python train.py --n_layer=21 --d_model=128 --n_head=8 --n_kv_head=8 --head_dim=32 --d_mlp=1024 --vocab_size=2083 --activation="squared_relu" --norm="rmsnorm" --norm_place="pre" --norm_eps=1e-06 --positions="rope" --rope_base=10000.0 --rope_fraction=0.5 --qk_norm=true --attn_scale=0.218 --bias="none" --tie_embeddings="early" --parallel_block=false --extras=["some layers without attention", "local attention windows", "shifted keys", "attention sinks", "hashed n-gram embeddings", "a smear gate", "an embedding shortcut", "capped logits"] --init="normal" --init_std_qkv=0.0423 --init_std_o=0.0 --init_std_up=0.0423 --init_std_down=0.0 --optimizer="muon_variant" --lr=0.00953 --lr_mult_o=1.32 --lr_mult_down=2.0 --beta1=0.9 --lr_head=0.0108 --grad_clip=1.0 --warmup_steps=46 --schedule="wsd" --decay_fraction=0.904 --decay_shape="sqrt" --final_lr_fraction=0.0 --batch_tokens=[16384, 32768, 65536] --seq_len=512 --doc_mask=true --train_tokens=441300000 --steps=14169 --dataset="wikipedia_en"
Each number is 50 + 15 x the weight over its row's rms, rounded and kept within 0 to 99. Layers, rows and columns count from 0. The size before them is the row's rms in percent of the matrix's.

# layer 6 MLP up, 1024x128, rms 0.213, rows 470-497, columns 0-127
092:72 71 53 43 36 42 63 37 73 72 41 55 69 51 42 33 46 63 21 22 52 49 51 43 53 48 48 48 58 31 69 38 27 72 65 54 31 17 33 34 56 63 59 34 42 71 43 72 65 47 82 77 56 23 36 61 06 42 48 39 58 48 62 53 64 52 54 44 47 32 51 54 33 60 77 62 38 21 61 50 29 52 60 47 65 49 58 54 62 29 39 44 42 37 66 39 59 52 66 53 64 57 63 32 62 45 31 31 48 72 72 31 26 25 35 46 63 41 21 51 55 50 20 44 39 49 48 62
100:42 25 41 64 47 63 56 44 40 37 48 33 42 43 56 42 68 51 30 58 55 50 47 28 35 33 69 58 61 27 41 25 73 48 54 41 44 45 41 46 69 65 60 77 56 54 32 58 63 23 54 62 61 34 27 49 15 50 15 34 47 65 56 20 55 64 52 44 50 55 59 54 48 45 64 74 63 33 46 47 56 50 59 69 51 65 74 42 39 77 61 39 30 35 30 59 52 30 44 49 66 11 73 25 47 62 65 81 72 56 43 81 47 41 48 28 19 62 54 47 52 53 62 46 33 46 17 57
104:59 51 83 51 46 59 52 38 51 45 55 40 67 42 66 53 60 51 62 35 59 32 46 48 56 25 50 47 37 39 37 42 24 72 44 55 59 31 51 59 62 54 42 35 68 41 34 52 45 61 57 44 64 32 69 09 85 30 64 99 44 26 48 32 35 53 59 65 45 58 72 38 61 55 53 35 48 64 67 42 33 52 52 46 50 40 32 60 55 30 40 41 43 61 32 48 58 56 52 70 21 59 81 40 46 62 44 50 89 60 57 62 58 58 56 37 53 65 60 66 66 42 74 35 46 74 74 20
101:76 58 20 84 42 54 54 48 30 34 63 78 58 50 64 39 38 67 60 34 34 54 38 75 58 44 48 48 30 43 49 37 59 57 28 41 34 60 54 24 27 50 70 71 49 57 57 38 68 53 42 62 63 60 56 60 53 56 52 76 54 36 49 50 54 53 85 44 24 52 43 49 59 26 54 61 65 53 39 45 60 48 62 47 43 76 49 28 27 68 66 29 41 55 27 72 68 50 40 42 26 43 60 65 59 87 57 42 39 45 46 29 56 42 65 72 53 53 25 28 84 72 53 81 42 71 44 59
108:41 56 50 64 51 35 46 73 65 65 73 55 74 41 72 41 52 66 35 44 63 33 34 57 51 44 53 58 73 39 47 25 80 56 66 78 68 36 66 29 47 36 74 32 26 43 68 62 42 48 48 48 56 47 47 78 16 47 54 61 23 10 58 66 33 55 88 51 55 46 28 60 51 42 40 46 52 60 40 57 37 41 70 78 52 53 49 47 55 51 59 38 38 56 53 49 56 51 57 61 76 33 70 30 59 72 49 30 51 21 40 60 69 21 55 47 77 27 54 43 26 47 59 63 51 54 49 30
097:63 35 76 51 44 39 19 55 51 49 40 37 55 58 66 42 44 59 65 40 46 88 54 38 57 61 72 36 44 61 42 46 50 50 93 38 54 31 60 11 45 36 61 22 65 63 34 67 56 44 73 72 56 49 64 39 41 70 38 58 35 41 67 60 19 50 72 42 72 55 48 46 17 38 42 39 75 57 60 33 48 46 27 48 64 50 37 44 64 17 53 48 37 40 40 42 36 61 34 45 19 50 62 38 67 52 44 59 57 47 71 52 47 66 42 35 53 29 47 35 31 40 44 81 45 38 60 20
093:38 54 58 68 75 78 63 35 45 49 19 73 69 59 45 37 46 56 47 40 63 41 46 60 41 59 49 57 37 37 33 65 71 45 59 67 57 60 68 42 13 55 65 46 39 56 33 40 70 33 53 44 64 66 36 19 33 49 55 51 45 53 44 58 70 75 78 70 56 79 51 39 43 31 48 59 44 46 47 60 62 34 65 74 51 51 70 78 42 50 64 51 55 44 51 63 51 71 89 66 53 49 33 66 35 30 37 73 59 53 87 46 46 18 39 35 46 27 18 43 62 46 66 39 54 67 46 60
125:56 55 52 50 56 62 51 58 63 81 42 46 25 83 30 48 61 60 88 62 36 34 51 42 30 63 56 26 25 56 23 45 53 90 73 71 54 59 61 44 41 36 50 47 54 67 57 43 52 49 42 45 51 20 52 56 40 58 41 34 52 50 62 60 51 38 44 47 45 33 57 61 48 44 57 61 51 34 67 52 70 19 48 28 67 37 51 75 38 55 77 50 78 66 36 55 45 47 35 70 35 51 62 49 73 53 46 52 72 22 53 57 44 04 55 50 42 54 28 88 35 47 63 35 45 35 69 44
100:41 62 37 48 77 52 48 66 53 28 46 68 37 68 47 36 39 55 70 49 48 30 58 64 58 83 75 62 59 32 45 47 44 44 69 39 53 47 62 55 64 40 64 64 36 39 42 16 74 56 57 53 58 52 33 40 44 43 40 65 52 51 55 68 39 36 50 37 36 37 54 59 43 44 20 47 61 47 79 30 55 41 66 67 68 47 42 42 49 36 55 68 60 56 38 39 47 65 30 15 54 00 59 26 39 13 75 55 45 54 38 60 62 13 62 43 57 50 56 61 38 34 26 76 58 26 49 47
108:64 60 55 59 46 49 53 56 26 56 60 48 54 53 72 27 51 71 42 49 30 46 36 67 63 83 22 44 25 49 55 33 67 39 87 73 24 36 81 74 60 42 46 66 27 70 32 74 75 28 46 36 57 88 34 45 87 52 42 46 41 43 55 70 48 32 45 50 39 62 46 47 51 69 45 44 37 51 58 66 55 50 54 49 25 44 51 58 53 17 77 35 34 46 14 47 51 65 44 48 64 46 43 56 53 37 36 46 57 73 36 61 45 54 58 35 45 28 70 49 50 61 52 71 46 41 58 66
091:59 67 52 73 66 45 34 33 88 63 49 49 65 46 66 34 72 68 62 33 46 67 48 40 50 59 70 21 64 47 41 24 63 63 43 68 60 62 00 53 61 43 43 66 60 64 62 51 57 53 43 36 51 41 24 36 59 35 70 32 63 52 55 72 51 71 32 72 45 66 54 40 42 59 52 68 48 21 55 25 56 35 44 40 59 39 68 34 38 61 75 81 35 46 61 53 52 43 69 56 54 34 06 60 40 55 45 64 59 51 35 51 48 69 66 55 70 70 56 55 54 52 36 51 49 21 28 51
097:56 82 50 55 40 34 62 48 39 82 53 59 83 45 59 51 51 74 37 30 58 70 80 56 37 35 62 52 59 65 69 32 47 51 47 35 52 51 77 13 48 51 71 22 51 50 47 56 60 61 67 49 63 61 20 59 52 57 25 56 66 54 74 69 27 23 45 25 44 44 73 60 39 51 38 42 49 43 48 36 34 53 55 26 77 63 58 69 34 29 41 60 71 54 72 07 33 61 67 41 51 50 28 57 54 60 77 38 63 51 48 39 30 37 50 56 63 53 38 49 36 52 45 68 41 43 39 57
082:72 66 54 57 43 48 55 43 43 82 67 60 54 43 41 55 38 55 09 53 47 12 44 57 74 52 29 37 60 41 61 56 60 54 78 78 56 56 62 25 51 36 35 37 32 28 51 45 52 54 53 56 28 29 57 34 36 47 27 83 48 59 38 44 35 45 51 57 56 39 65 42 41 38 71 52 48 35 46 54 67 48 48 61 62 60 78 36 30 72 55 50 74 58 06 30 90 30 36 48 44 48 32 42 34 78 61 54 34 38 58 61 51 48 68 60 52 29 48 64 49 43 27 23 45 42 53 47
098:41 49 43 44 26 66 44 31 51 39 61 37 66 47 33 36 43 75 74 39 57 47 60 60 49 56 34 59 37 45 46 63 58 58 59 20 52 30 37 28 53 25 45 42 56 47 43 44 20 46 48 25 58 49 60 60 43 74 65 47 35 45 16 23 61 51 71 58 63 38 39 32 51 38 25 36 84 62 45 82 17 62 59 64 46 38 46 42 57 60 60 50 41 59 38 84 29 74 41 64 37 38 57 39 83 70 49 65 65 39 73 70 46 61 29 41 62 51 50 75 43 27 55 41 52 60 29 29
103:50 61 66 67 59 82 59 28 87 39 41 36 70 26 47 68 59 54 45 35 50 66 56 69 66 64 25 13 43 55 71 32 70 54 36 68 58 13 39 28 52 36 52 30 59 27 55 40 37 70 52 45 55 39 46 53 32 38 61 60 56 23 54 42 63 44 60 62 42 44 81 39 49 25 34 43 57 64 47 61 57 41 46 51 39 76 58 56 55 57 42 26 26 52 45 63 50 63 55 59 33 73 53 34 71 49 45 46 42 38 37 26 51 64 55 35 58 63 84 17 61 33 62 59 58 44 71 39
112:26 36 61 42 26 51 49 37 33 55 40 43 33 70 75 73 53 37 20 33 49 23 44 65 31 47 61 33 35 56 57 55 66 64 70 43 37 50 53 55 28 74 50 27 50 33 61 35 67 49 51 48 65 51 57 39 44 60 35 09 78 42 65 45 49 69 36 19 57 42 55 48 49 41 53 53 42 54 33 39 66 22 63 49 24 65 41 66 37 49 80 40 64 45 59 48 67 47 38 67 64 10 44 44 80 63 41 31 46 39 59 60 53 30 51 48 46 66 59 56 72 90 31 54 55 39 39 42
096:69 62 52 45 45 39 57 64 48 34 36 41 50 57 41 29 56 63 60 34 44 60 33 42 50 59 27 49 56 36 25 49 63 62 49 60 67 61 85 36 43 64 56 52 70 51 38 56 45 29 74 69 54 42 46 70 25 69 32 53 89 65 35 75 36 54 48 38 60 56 41 52 44 42 59 83 75 62 79 41 44 52 40 53 32 25 48 17 66 56 63 56 71 41 50 45 66 54 49 80 42 50 79 30 49 53 49 53 75 31 49 43 52 82 52 34 43 64 53 56 76 52 84 43 29 30 37 68
106:61 84 65 49 67 30 50 39 58 58 69 59 56 56 37 70 45 45 83 31 48 44 48 69 24 64 43 32 56 50 48 51 48 67 72 45 36 49 18 77 38 37 27 37 57 51 33 61 26 56 61 64 61 23 48 56 73 35 30 65 54 46 27 33 60 57 46 49 78 37 41 60 35 74 54 42 76 34 63 54 46 83 30 44 37 46 70 86 42 55 45 61 27 31 48 46 48 63 59 63 23 56 54 37 57 42 51 47 77 48 67 55 37 55 71 36 50 56 68 25 45 40 54 18 63 54 54 63
119:72 52 52 46 48 29 52 54 21 49 31 45 49 51 66 55 41 70 35 37 59 31 49 66 33 50 53 54 59 38 53 90 56 54 38 70 53 49 42 39 42 44 50 58 45 25 58 62 45 58 43 63 70 67 41 47 71 74 59 80 54 29 60 42 36 44 77 41 72 40 50 30 52 49 52 23 24 34 28 59 55 25 62 64 51 72 50 72 51 60 68 48 12 61 64 43 53 41 65 51 55 46 47 50 55 12 51 49 55 51 52 48 41 36 40 51 45 57 33 74 55 66 13 39 30 06 22 70
103:40 73 65 58 68 64 38 41 28 48 28 68 46 61 61 45 57 48 55 35 43 53 60 44 79 26 55 49 63 46 70 59 16 49 61 59 43 67 58 22 56 65 39 52 42 44 22 60 42 79 71 45 69 35 59 46 33 64 34 57 41 40 72 40 22 58 45 36 59 57 99 56 49 54 25 48 38 57 74 25 53 22 62 67 58 58 55 48 65 43 39 28 33 28 52 48 62 67 62 72 37 59 42 49 38 91 41 59 46 49 41 36 43 63 41 37 66 44 65 34 43 36 62 76 44 37 63 43
104:48 64 56 52 72 56 52 22 54 52 50 93 51 65 60 57 32 66 64 56 39 54 51 55 43 59 40 20 54 47 53 68 50 62 64 60 56 36 48 39 54 24 53 32 27 14 43 62 51 54 25 61 51 45 76 68 44 56 50 52 57 46 61 40 68 19 57 58 64 68 28 55 68 42 61 68 43 33 58 56 22 50 21 36 40 59 53 31 42 74 60 56 76 22 58 52 29 64 54 60 48 64 63 38 56 26 58 10 52 56 49 46 80 50 58 63 92 50 71 59 70 36 52 41 47 68 45 57
095:71 34 23 47 75 34 75 54 59 36 34 42 57 35 93 85 38 52 55 37 38 54 64 62 43 54 56 33 79 39 59 72 57 45 55 42 68 60 74 39 52 68 23 34 72 58 34 31 47 36 42 41 61 64 41 43 41 68 51 56 55 47 27 49 51 20 44 35 37 37 61 71 65 64 59 50 54 76 16 58 45 54 47 44 69 62 74 46 60 35 63 56 32 24 63 33 68 48 51 32 39 51 48 63 43 52 44 52 35 67 39 56 48 41 67 31 35 39 67 28 20 66 35 75 58 52 66 44
103:61 36 28 45 34 34 73 32 63 23 60 41 62 21 60 49 43 37 17 43 27 54 44 63 57 73 51 55 72 44 62 54 43 68 41 50 70 44 52 53 57 52 73 48 43 78 56 54 54 26 27 43 46 23 70 50 29 72 71 60 55 58 52 60 39 51 60 34 30 31 88 42 51 56 09 44 34 52 72 39 55 40 48 49 44 67 29 36 41 75 51 59 50 48 47 30 42 34 65 52 54 56 38 34 66 21 25 53 58 47 59 77 46 29 55 51 50 57 73 31 58 53 17 54 57 39 28 60
127:38 50 71 56 60 62 65 59 34 46 56 28 45 70 65 56 48 74 90 29 65 62 58 53 25 53 70 54 58 32 50 62 19 56 46 37 46 77 49 65 48 32 39 49 55 43 41 54 40 35 30 55 53 34 37 70 25 47 37 81 25 56 60 53 72 67 60 21 42 51 65 34 26 40 49 62 53 44 31 61 41 74 26 52 50 54 35 36 54 50 60 75 59 57 64 26 40 45 78 40 58 62 66 37 24 15 58 53 76 49 52 32 26 68 74 38 64 48 58 42 60 60 30 42 57 63 61 41
100:37 18 66 37 54 35 32 66 27 76 54 54 49 33 34 43 22 57 43 42 54 53 47 46 61 90 35 55 70 52 54 40 52 45 54 58 61 48 50 58 65 55 54 87 39 81 33 58 35 42 62 50 26 47 16 64 31 76 85 38 46 52 42 44 42 32 50 44 48 28 28 44 72 58 51 51 50 51 39 77 27 51 84 55 41 69 59 78 56 42 53 53 60 66 56 50 55 29 66 69 43 45 61 45 36 54 42 52 34 45 33 57 39 59 60 60 51 17 39 61 77 36 43 68 37 23 45 35
093:35 44 63 61 48 35 49 38 60 52 43 43 49 46 32 46 56 77 38 42 63 43 21 66 52 69 72 58 38 25 56 52 38 47 63 52 42 68 53 33 48 45 45 42 51 48 39 34 30 37 56 38 56 26 76 48 99 47 37 91 59 75 51 53 39 76 57 70 75 62 64 20 35 35 51 65 57 57 34 56 59 26 36 57 32 69 34 61 41 27 74 59 59 46 44 43 35 62 62 40 51 82 56 30 51 53 56 71 59 41 54 36 54 61 58 26 55 54 86 61 60 38 41 20 27 41 50 66
093:80 45 69 64 38 58 66 58 25 46 76 52 33 50 30 62 50 66 50 40 56 31 64 67 57 42 39 46 53 58 67 37 72 50 65 22 40 39 46 91 55 65 35 65 27 45 46 47 19 46 48 76 55 43 43 64 69 65 45 31 63 59 51 59 46 46 54 40 55 35 30 15 38 61 26 71 40 80 28 63 53 53 31 61 55 11 42 57 65 44 33 56 52 55 64 39 41 50 57 35 41 26 67 52 37 68 38 53 48 55 44 52 45 39 50 79 59 59 84 41 74 37 48 73 26 65 55 57
103:51 67 49 50 49 56 62 47 56 60 53 96 49 42 53 73 67 33 53 16 37 56 56 15 48 45 55 25 55 76 71 43 55 62 40 35 85 26 63 41 42 62 57 76 73 46 58 77 66 43 59 34 61 43 61 51 72 39 73 55 28 44 52 34 49 58 45 45 77 55 52 34 66 45 45 58 19 36 50 40 55 50 44 43 64 33 27 56 53 16 62 16 59 43 39 62 48 15 55 67 31 61 58 45 54 42 33 42 43 36 27 55 71 35 41 29 47 70 38 41 43 57 41 47 37 34 43 40
# layer 6 MLP down (transposed), 1024x128, rms 0.148, rows 470-496, columns 0-127
092:33 42 49 43 41 55 68 72 56 22 67 55 63 63 45 54 71 46 18 66 51 27 39 45 42 55 30 60 32 31 39 67 45 34 52 75 42 56 45 49 54 41 26 45 43 48 61 41 85 77 38 46 17 56 60 42 62 21 43 44 57 29 28 45 73 42 49 34 80 46 48 63 56 53 57 42 32 52 67 54 39 68 14 44 58 45 25 51 49 25 48 31 30 81 35 58 51 46 72 18 61 45 57 48 45 47 64 68 34 64 62 73 50 45 39 58 23 24 38 50 50 49 54 84 50 51 33 50
099:50 53 50 69 44 53 60 63 35 41 48 65 39 65 47 64 71 54 49 52 57 55 51 63 44 56 68 49 76 71 55 44 61 58 56 78 33 44 42 52 56 58 51 36 36 32 61 50 67 75 24 31 56 73 24 39 42 68 44 34 39 63 90 31 64 95 53 70 73 71 57 36 67 50 37 28 58 37 32 42 24 55 44 51 70 60 75 48 65 58 42 57 33 80 54 86 54 19 76 53 49 41 48 27 57 37 53 43 51 49 28 56 63 53 57 31 49 62 42 44 60 44 58 34 56 39 29 19
113:39 46 53 43 33 49 29 51 43 42 64 54 48 56 32 62 44 81 72 43 35 63 58 51 21 55 55 63 52 62 62 47 57 48 58 45 49 68 54 53 34 58 45 59 43 30 24 59 34 47 45 45 42 47 53 40 35 66 58 10 64 65 36 76 60 48 63 56 55 37 26 61 62 38 47 43 47 27 33 37 57 45 70 51 41 60 64 37 42 37 59 38 38 38 65 67 64 32 41 57 80 69 26 46 74 69 67 62 18 39 47 23 17 25 63 46 75 46 66 78 67 66 34 21 63 31 24 76
097:69 42 62 73 51 58 50 54 41 25 59 42 67 60 33 54 60 61 27 27 36 56 45 53 62 72 25 61 62 34 68 33 44 51 42 46 46 41 44 75 32 74 38 41 55 56 42 26 60 55 50 43 58 55 51 67 45 54 35 42 81 59 48 55 39 78 61 32 54 58 48 47 59 34 65 52 45 48 41 44 39 29 32 65 77 35 49 13 52 60 73 85 21 61 67 54 55 54 27 52 23 45 30 57 53 52 82 58 45 47 30 42 43 79 36 28 38 35 64 68 71 62 66 37 29 54 45 88
106:50 56 73 53 67 58 26 44 59 37 40 62 58 43 31 43 48 62 58 79 35 57 53 49 49 39 64 48 79 71 64 61 77 63 58 67 75 53 65 78 29 73 42 34 50 49 67 56 44 52 37 43 31 80 57 47 58 55 42 50 33 72 62 55 68 45 51 50 39 40 28 31 47 34 28 61 46 82 33 55 34 71 43 51 47 66 27 19 33 57 61 70 48 44 61 58 46 57 83 25 60 53 49 63 27 29 79 13 69 34 41 50 67 50 58 43 42 64 56 82 54 59 56 51 60 62 55 71
099:53 68 66 36 80 91 69 33 45 59 58 79 60 56 21 53 27 58 40 44 49 51 36 59 37 36 36 74 49 67 47 60 32 50 29 71 36 45 62 48 55 41 38 61 33 49 58 49 52 39 16 31 28 36 48 64 59 33 40 35 89 38 68 65 44 43 38 47 57 70 48 49 69 68 63 36 35 72 45 68 61 63 51 43 62 59 64 24 63 60 60 70 62 64 36 45 36 28 70 52 52 56 46 34 38 49 88 36 33 49 56 51 42 20 48 52 87 46 65 62 36 36 37 41 45 51 59 46
094:51 68 33 52 44 50 46 59 56 64 47 31 56 42 57 46 50 28 34 75 38 64 45 36 59 43 38 63 53 56 70 59 83 47 38 43 78 22 38 42 78 61 42 65 74 42 31 52 50 37 61 54 31 54 75 65 42 30 52 43 39 44 51 24 37 46 69 58 46 74 38 37 62 56 37 55 28 83 43 27 50 36 60 58 45 62 30 74 39 37 36 48 19 47 29 25 57 55 30 15 61 47 53 59 54 81 52 42 53 60 61 26 56 39 62 48 52 65 79 46 39 59 09 56 41 49 71 30
126:45 56 48 54 27 59 41 56 51 46 69 51 40 52 48 52 65 36 53 48 62 47 52 49 95 58 57 25 40 83 58 18 53 56 51 81 44 55 47 50 50 51 51 45 22 62 63 55 47 42 69 29 47 59 58 52 47 33 31 76 22 17 65 64 37 55 41 88 64 61 26 78 47 68 55 55 79 44 45 45 46 27 50 50 57 74 74 56 33 75 57 48 57 50 54 61 43 41 45 43 52 17 49 41 56 68 45 33 64 82 34 45 52 54 29 61 57 76 61 83 80 49 41 58 43 44 53 44
098:26 46 66 44 78 31 71 66 66 23 51 45 46 71 61 28 54 57 43 71 27 32 44 49 46 49 34 69 51 47 38 28 43 46 39 71 32 32 59 40 73 27 64 33 43 44 41 23 80 46 53 31 26 63 57 53 65 38 73 58 38 59 67 45 56 11 46 47 38 46 57 71 43 52 33 46 62 31 53 08 20 36 30 48 76 36 51 47 59 53 44 61 72 55 55 65 59 65 39 52 49 26 52 68 63 32 62 40 43 35 30 75 34 45 33 58 48 36 48 28 38 48 43 52 70 32 51 55
100:32 17 49 58 66 32 43 72 55 45 60 41 53 50 30 71 37 47 39 32 62 36 70 64 61 57 56 15 34 51 36 31 42 50 69 78 25 57 79 65 45 38 21 59 53 59 44 72 55 37 29 27 41 56 41 48 59 55 54 43 69 63 51 55 54 47 57 18 49 60 50 53 49 61 34 21 36 26 20 52 63 65 24 54 52 70 71 37 44 21 41 67 45 28 27 53 19 48 56 65 67 57 55 58 48 38 56 35 68 59 37 53 57 71 49 59 39 47 46 53 52 63 58 98 43 59 46 45
096:44 34 23 34 54 51 36 64 58 53 18 57 36 39 86 50 64 56 55 44 36 47 42 41 49 52 50 34 65 47 48 50 16 45 46 58 45 31 34 65 49 56 58 45 58 75 43 61 38 59 68 66 26 63 27 62 65 74 77 46 44 51 54 50 66 47 61 49 52 89 31 57 57 53 46 69 56 40 44 54 52 37 47 37 47 46 47 54 32 65 79 61 56 55 60 49 60 41 65 24 53 63 36 49 59 60 51 83 74 52 16 72 59 71 80 30 55 21 52 74 99 57 56 55 42 47 30 57
092:57 46 47 35 24 31 39 53 29 58 05 64 36 56 50 71 50 49 35 69 67 49 79 50 61 50 36 73 30 39 44 27 39 49 69 60 37 61 71 57 43 55 39 37 63 67 43 30 70 52 49 63 44 43 69 57 43 38 91 60 46 48 71 63 75 54 53 52 53 59 47 27 38 64 67 52 42 43 66 44 37 56 21 43 39 41 30 63 57 46 45 33 66 68 47 49 58 32 71 26 38 59 68 69 44 69 57 45 18 54 30 24 79 54 39 39 45 43 52 51 36 35 58 83 19 66 47 49
091:41 41 52 54 43 48 44 57 56 23 26 45 35 66 31 56 52 62 75 68 57 80 56 33 47 52 78 49 50 57 34 41 56 31 30 32 49 45 23 61 49 57 69 50 57 71 60 53 69 40 56 58 71 67 52 47 37 44 56 24 34 37 36 55 46 39 44 35 41 46 49 64 55 74 57 46 11 53 63 50 50 36 19 36 22 57 32 57 58 38 52 39 31 44 81 47 22 64 56 60 72 61 86 49 59 56 19 65 65 60 65 35 53 23 24 73 63 59 49 36 35 72 69 48 35 65 53 71
106:67 68 51 57 66 68 62 79 68 71 51 43 36 46 36 48 43 35 49 75 41 35 39 42 47 49 49 54 56 36 50 32 18 36 39 58 68 57 44 74 44 35 24 43 42 89 55 28 73 50 41 68 39 47 55 55 65 59 25 80 43 44 28 89 57 65 29 41 56 61 48 58 59 48 45 50 43 43 62 39 95 17 47 31 48 61 35 47 56 32 34 72 61 59 66 32 33 40 50 39 59 48 37 49 45 45 42 50 28 67 66 57 64 51 37 41 24 46 43 23 68 70 56 52 20 42 48 57
104:36 47 57 39 03 35 45 83 27 62 49 30 56 62 32 43 69 42 51 61 53 57 69 30 50 60 25 72 34 43 43 89 30 73 75 34 55 90 46 61 43 56 67 55 55 63 59 52 47 53 40 83 35 57 31 43 52 38 47 58 71 56 61 48 49 54 39 41 40 46 28 65 77 50 37 55 58 43 46 20 58 60 33 28 58 25 54 58 32 41 45 54 36 51 39 56 37 28 42 39 56 41 77 71 27 70 43 64 48 59 63 54 45 32 42 55 42 46 28 81 33 68 38 45 55 57 46 47
104:74 43 63 60 61 29 26 46 44 42 73 56 54 40 62 17 73 46 44 72 45 46 50 42 32 28 40 49 44 56 52 65 73 45 56 54 25 57 72 67 55 41 54 39 61 43 43 80 56 72 46 38 55 70 39 40 36 74 70 44 30 58 26 55 62 31 72 69 44 49 35 56 25 85 37 41 42 63 41 73 45 66 18 82 92 54 44 39 43 56 48 18 54 35 30 51 29 64 43 34 40 59 41 58 55 43 57 26 28 49 58 54 62 49 53 60 44 52 39 44 34 32 62 66 42 34 33 64
092:60 36 54 58 67 57 48 44 40 54 43 41 50 23 58 25 49 17 48 62 54 56 38 65 75 34 61 69 49 67 26 44 43 54 51 49 54 26 60 66 87 46 48 63 32 30 57 17 68 65 68 49 64 30 31 63 46 47 45 22 26 46 38 30 48 58 69 36 50 26 40 50 37 64 37 44 66 71 48 39 34 74 20 47 27 50 41 54 40 52 61 35 55 42 25 67 52 68 31 56 60 41 32 42 17 52 51 49 41 51 53 46 78 73 26 64 19 42 59 46 54 33 28 45 41 37 77 49
102:43 61 68 25 77 69 30 44 53 24 50 18 33 40 64 63 40 56 70 11 34 37 35 32 74 45 71 51 53 33 44 57 37 54 50 54 45 58 58 55 42 54 60 45 32 32 48 39 57 47 69 52 53 42 32 00 32 47 56 30 86 37 65 70 60 63 46 79 43 41 41 55 53 33 60 50 39 69 24 77 65 72 42 50 53 56 45 38 52 36 69 66 42 58 35 42 42 56 57 64 39 38 28 72 43 68 73 39 45 66 56 66 37 34 35 57 72 54 60 72 57 51 53 35 64 46 69 60
106:83 10 92 50 49 31 40 73 38 36 61 57 57 64 68 38 32 60 52 97 61 74 78 55 57 64 40 71 53 62 41 52 58 67 41 40 35 44 71 56 39 56 72 48 51 38 43 72 78 48 56 40 44 38 67 54 53 37 44 55 38 50 75 44 50 60 64 52 41 28 69 74 52 46 46 41 16 36 52 65 53 62 45 59 32 44 63 44 60 42 46 37 34 59 43 70 68 70 27 48 50 33 52 37 58 35 72 44 61 49 46 16 77 62 61 59 68 59 52 44 42 39 49 57 54 41 77 43
102:79 54 36 46 51 61 46 68 69 38 49 50 45 40 55 57 81 17 66 58 89 63 53 58 42 66 72 46 36 54 54 61 72 50 51 73 52 60 40 67 59 37 45 69 47 65 42 49 73 68 72 44 31 54 40 57 65 64 38 53 60 44 29 41 32 65 40 72 44 70 69 45 36 10 48 44 37 61 30 23 50 57 54 38 41 58 46 61 65 31 30 80 48 65 20 28 47 44 60 60 51 59 46 51 41 54 59 33 72 40 49 29 59 56 60 49 79 33 51 73 58 68 71 80 49 23 53 30
103:27 62 71 58 63 29 30 50 47 53 61 56 62 37 77 53 37 11 52 36 52 82 65 79 40 45 61 83 52 35 57 55 57 34 38 54 28 13 49 59 63 53 60 59 23 38 67 44 59 75 53 42 57 55 60 58 52 36 53 65 30 63 58 38 46 59 47 39 58 23 33 46 47 31 56 43 18 69 37 60 52 46 58 46 66 30 64 32 41 65 76 44 53 57 36 48 64 56 48 58 86 41 34 58 46 54 46 53 50 39 33 69 50 00 57 71 50 34 38 43 27 55 69 60 63 53 42 53
099:52 60 57 70 55 31 54 72 48 59 53 75 41 38 45 35 56 69 66 49 72 56 59 44 50 46 34 34 57 61 56 78 59 67 23 43 45 41 28 34 48 34 34 70 38 57 73 58 56 65 35 43 28 22 31 47 39 48 43 63 43 51 72 26 60 49 79 74 36 19 52 14 39 47 51 41 39 68 73 23 74 55 68 56 67 50 59 44 32 44 73 66 40 55 55 14 49 56 80 48 26 46 43 44 56 70 46 75 19 44 41 54 46 44 37 40 56 42 29 39 40 32 76 52 51 56 37 31
102:43 53 57 67 56 77 51 40 47 52 43 57 54 19 57 61 49 28 43 49 58 57 49 76 41 40 43 36 53 51 39 38 36 34 41 59 38 48 57 54 60 13 70 77 63 68 51 26 46 47 47 61 43 27 41 54 48 60 74 57 53 55 54 58 48 24 40 20 70 33 49 66 59 72 55 18 77 33 29 60 66 40 69 56 38 50 46 55 22 32 42 28 49 66 18 41 33 33 42 25 34 48 73 40 23 57 24 66 50 59 52 66 07 47 35 51 35 66 61 42 56 51 35 37 41 33 27 61
115:21 72 75 61 42 54 54 75 42 33 38 23 62 32 59 85 55 69 75 36 57 39 60 64 37 27 55 59 49 67 26 49 26 77 64 46 47 81 36 57 35 45 44 81 64 27 49 58 47 45 52 42 52 39 24 59 24 64 49 63 57 72 78 45 78 61 32 32 54 84 65 63 33 52 45 43 48 62 38 56 44 43 31 33 24 40 31 43 64 35 66 39 51 58 45 66 56 51 58 17 45 56 52 58 42 19 53 54 51 53 40 55 44 38 49 48 42 75 32 28 55 53 42 49 50 43 60 34
100:41 64 53 65 54 35 48 27 51 41 52 47 79 57 55 57 32 49 64 42 55 29 30 80 41 39 48 69 35 50 33 22 50 30 56 59 48 69 39 36 68 46 47 61 52 40 35 47 69 65 62 56 80 62 70 54 44 38 41 49 37 38 38 35 55 69 49 61 33 53 57 62 09 49 47 61 38 29 46 43 48 48 41 17 68 38 33 15 62 36 73 64 42 27 56 67 29 57 42 30 51 55 44 48 42 67 48 73 62 58 54 45 92 60 79 43 27 61 48 26 19 52 72 46 51 65 25 55
096:73 41 73 43 50 70 41 47 67 53 82 36 39 52 63 55 58 50 29 76 55 60 51 33 61 62 08 43 60 60 30 36 47 59 51 73 69 23 67 38 57 36 49 40 65 31 49 41 71 40 57 50 63 48 66 53 59 29 38 63 26 22 47 26 56 13 40 51 47 64 31 86 42 55 50 37 44 48 49 53 37 62 81 57 82 34 26 67 59 59 59 59 41 30 54 51 53 27 51 56 50 17 17 46 75 51 34 41 40 39 54 39 45 63 47 47 39 38 34 36 54 61 51 50 73 54 37 51
093:48 73 67 52 56 31 66 51 30 59 62 52 54 70 50 56 38 25 61 73 42 63 67 53 46 65 20 45 21 63 59 52 46 56 77 41 37 62 29 67 74 58 23 29 26 35 54 35 75 66 45 37 47 57 83 44 41 32 59 38 40 30 33 43 27 65 51 72 56 30 53 35 37 52 58 71 33 39 47 34 25 41 45 52 73 75 50 43 63 40 39 76 44 33 40 60 54 60 52 48 38 22 52 69 62 39 66 45 65 49 19 63 55 54 26 48 10 41 59 43 53 46 63 75 59 45 42 47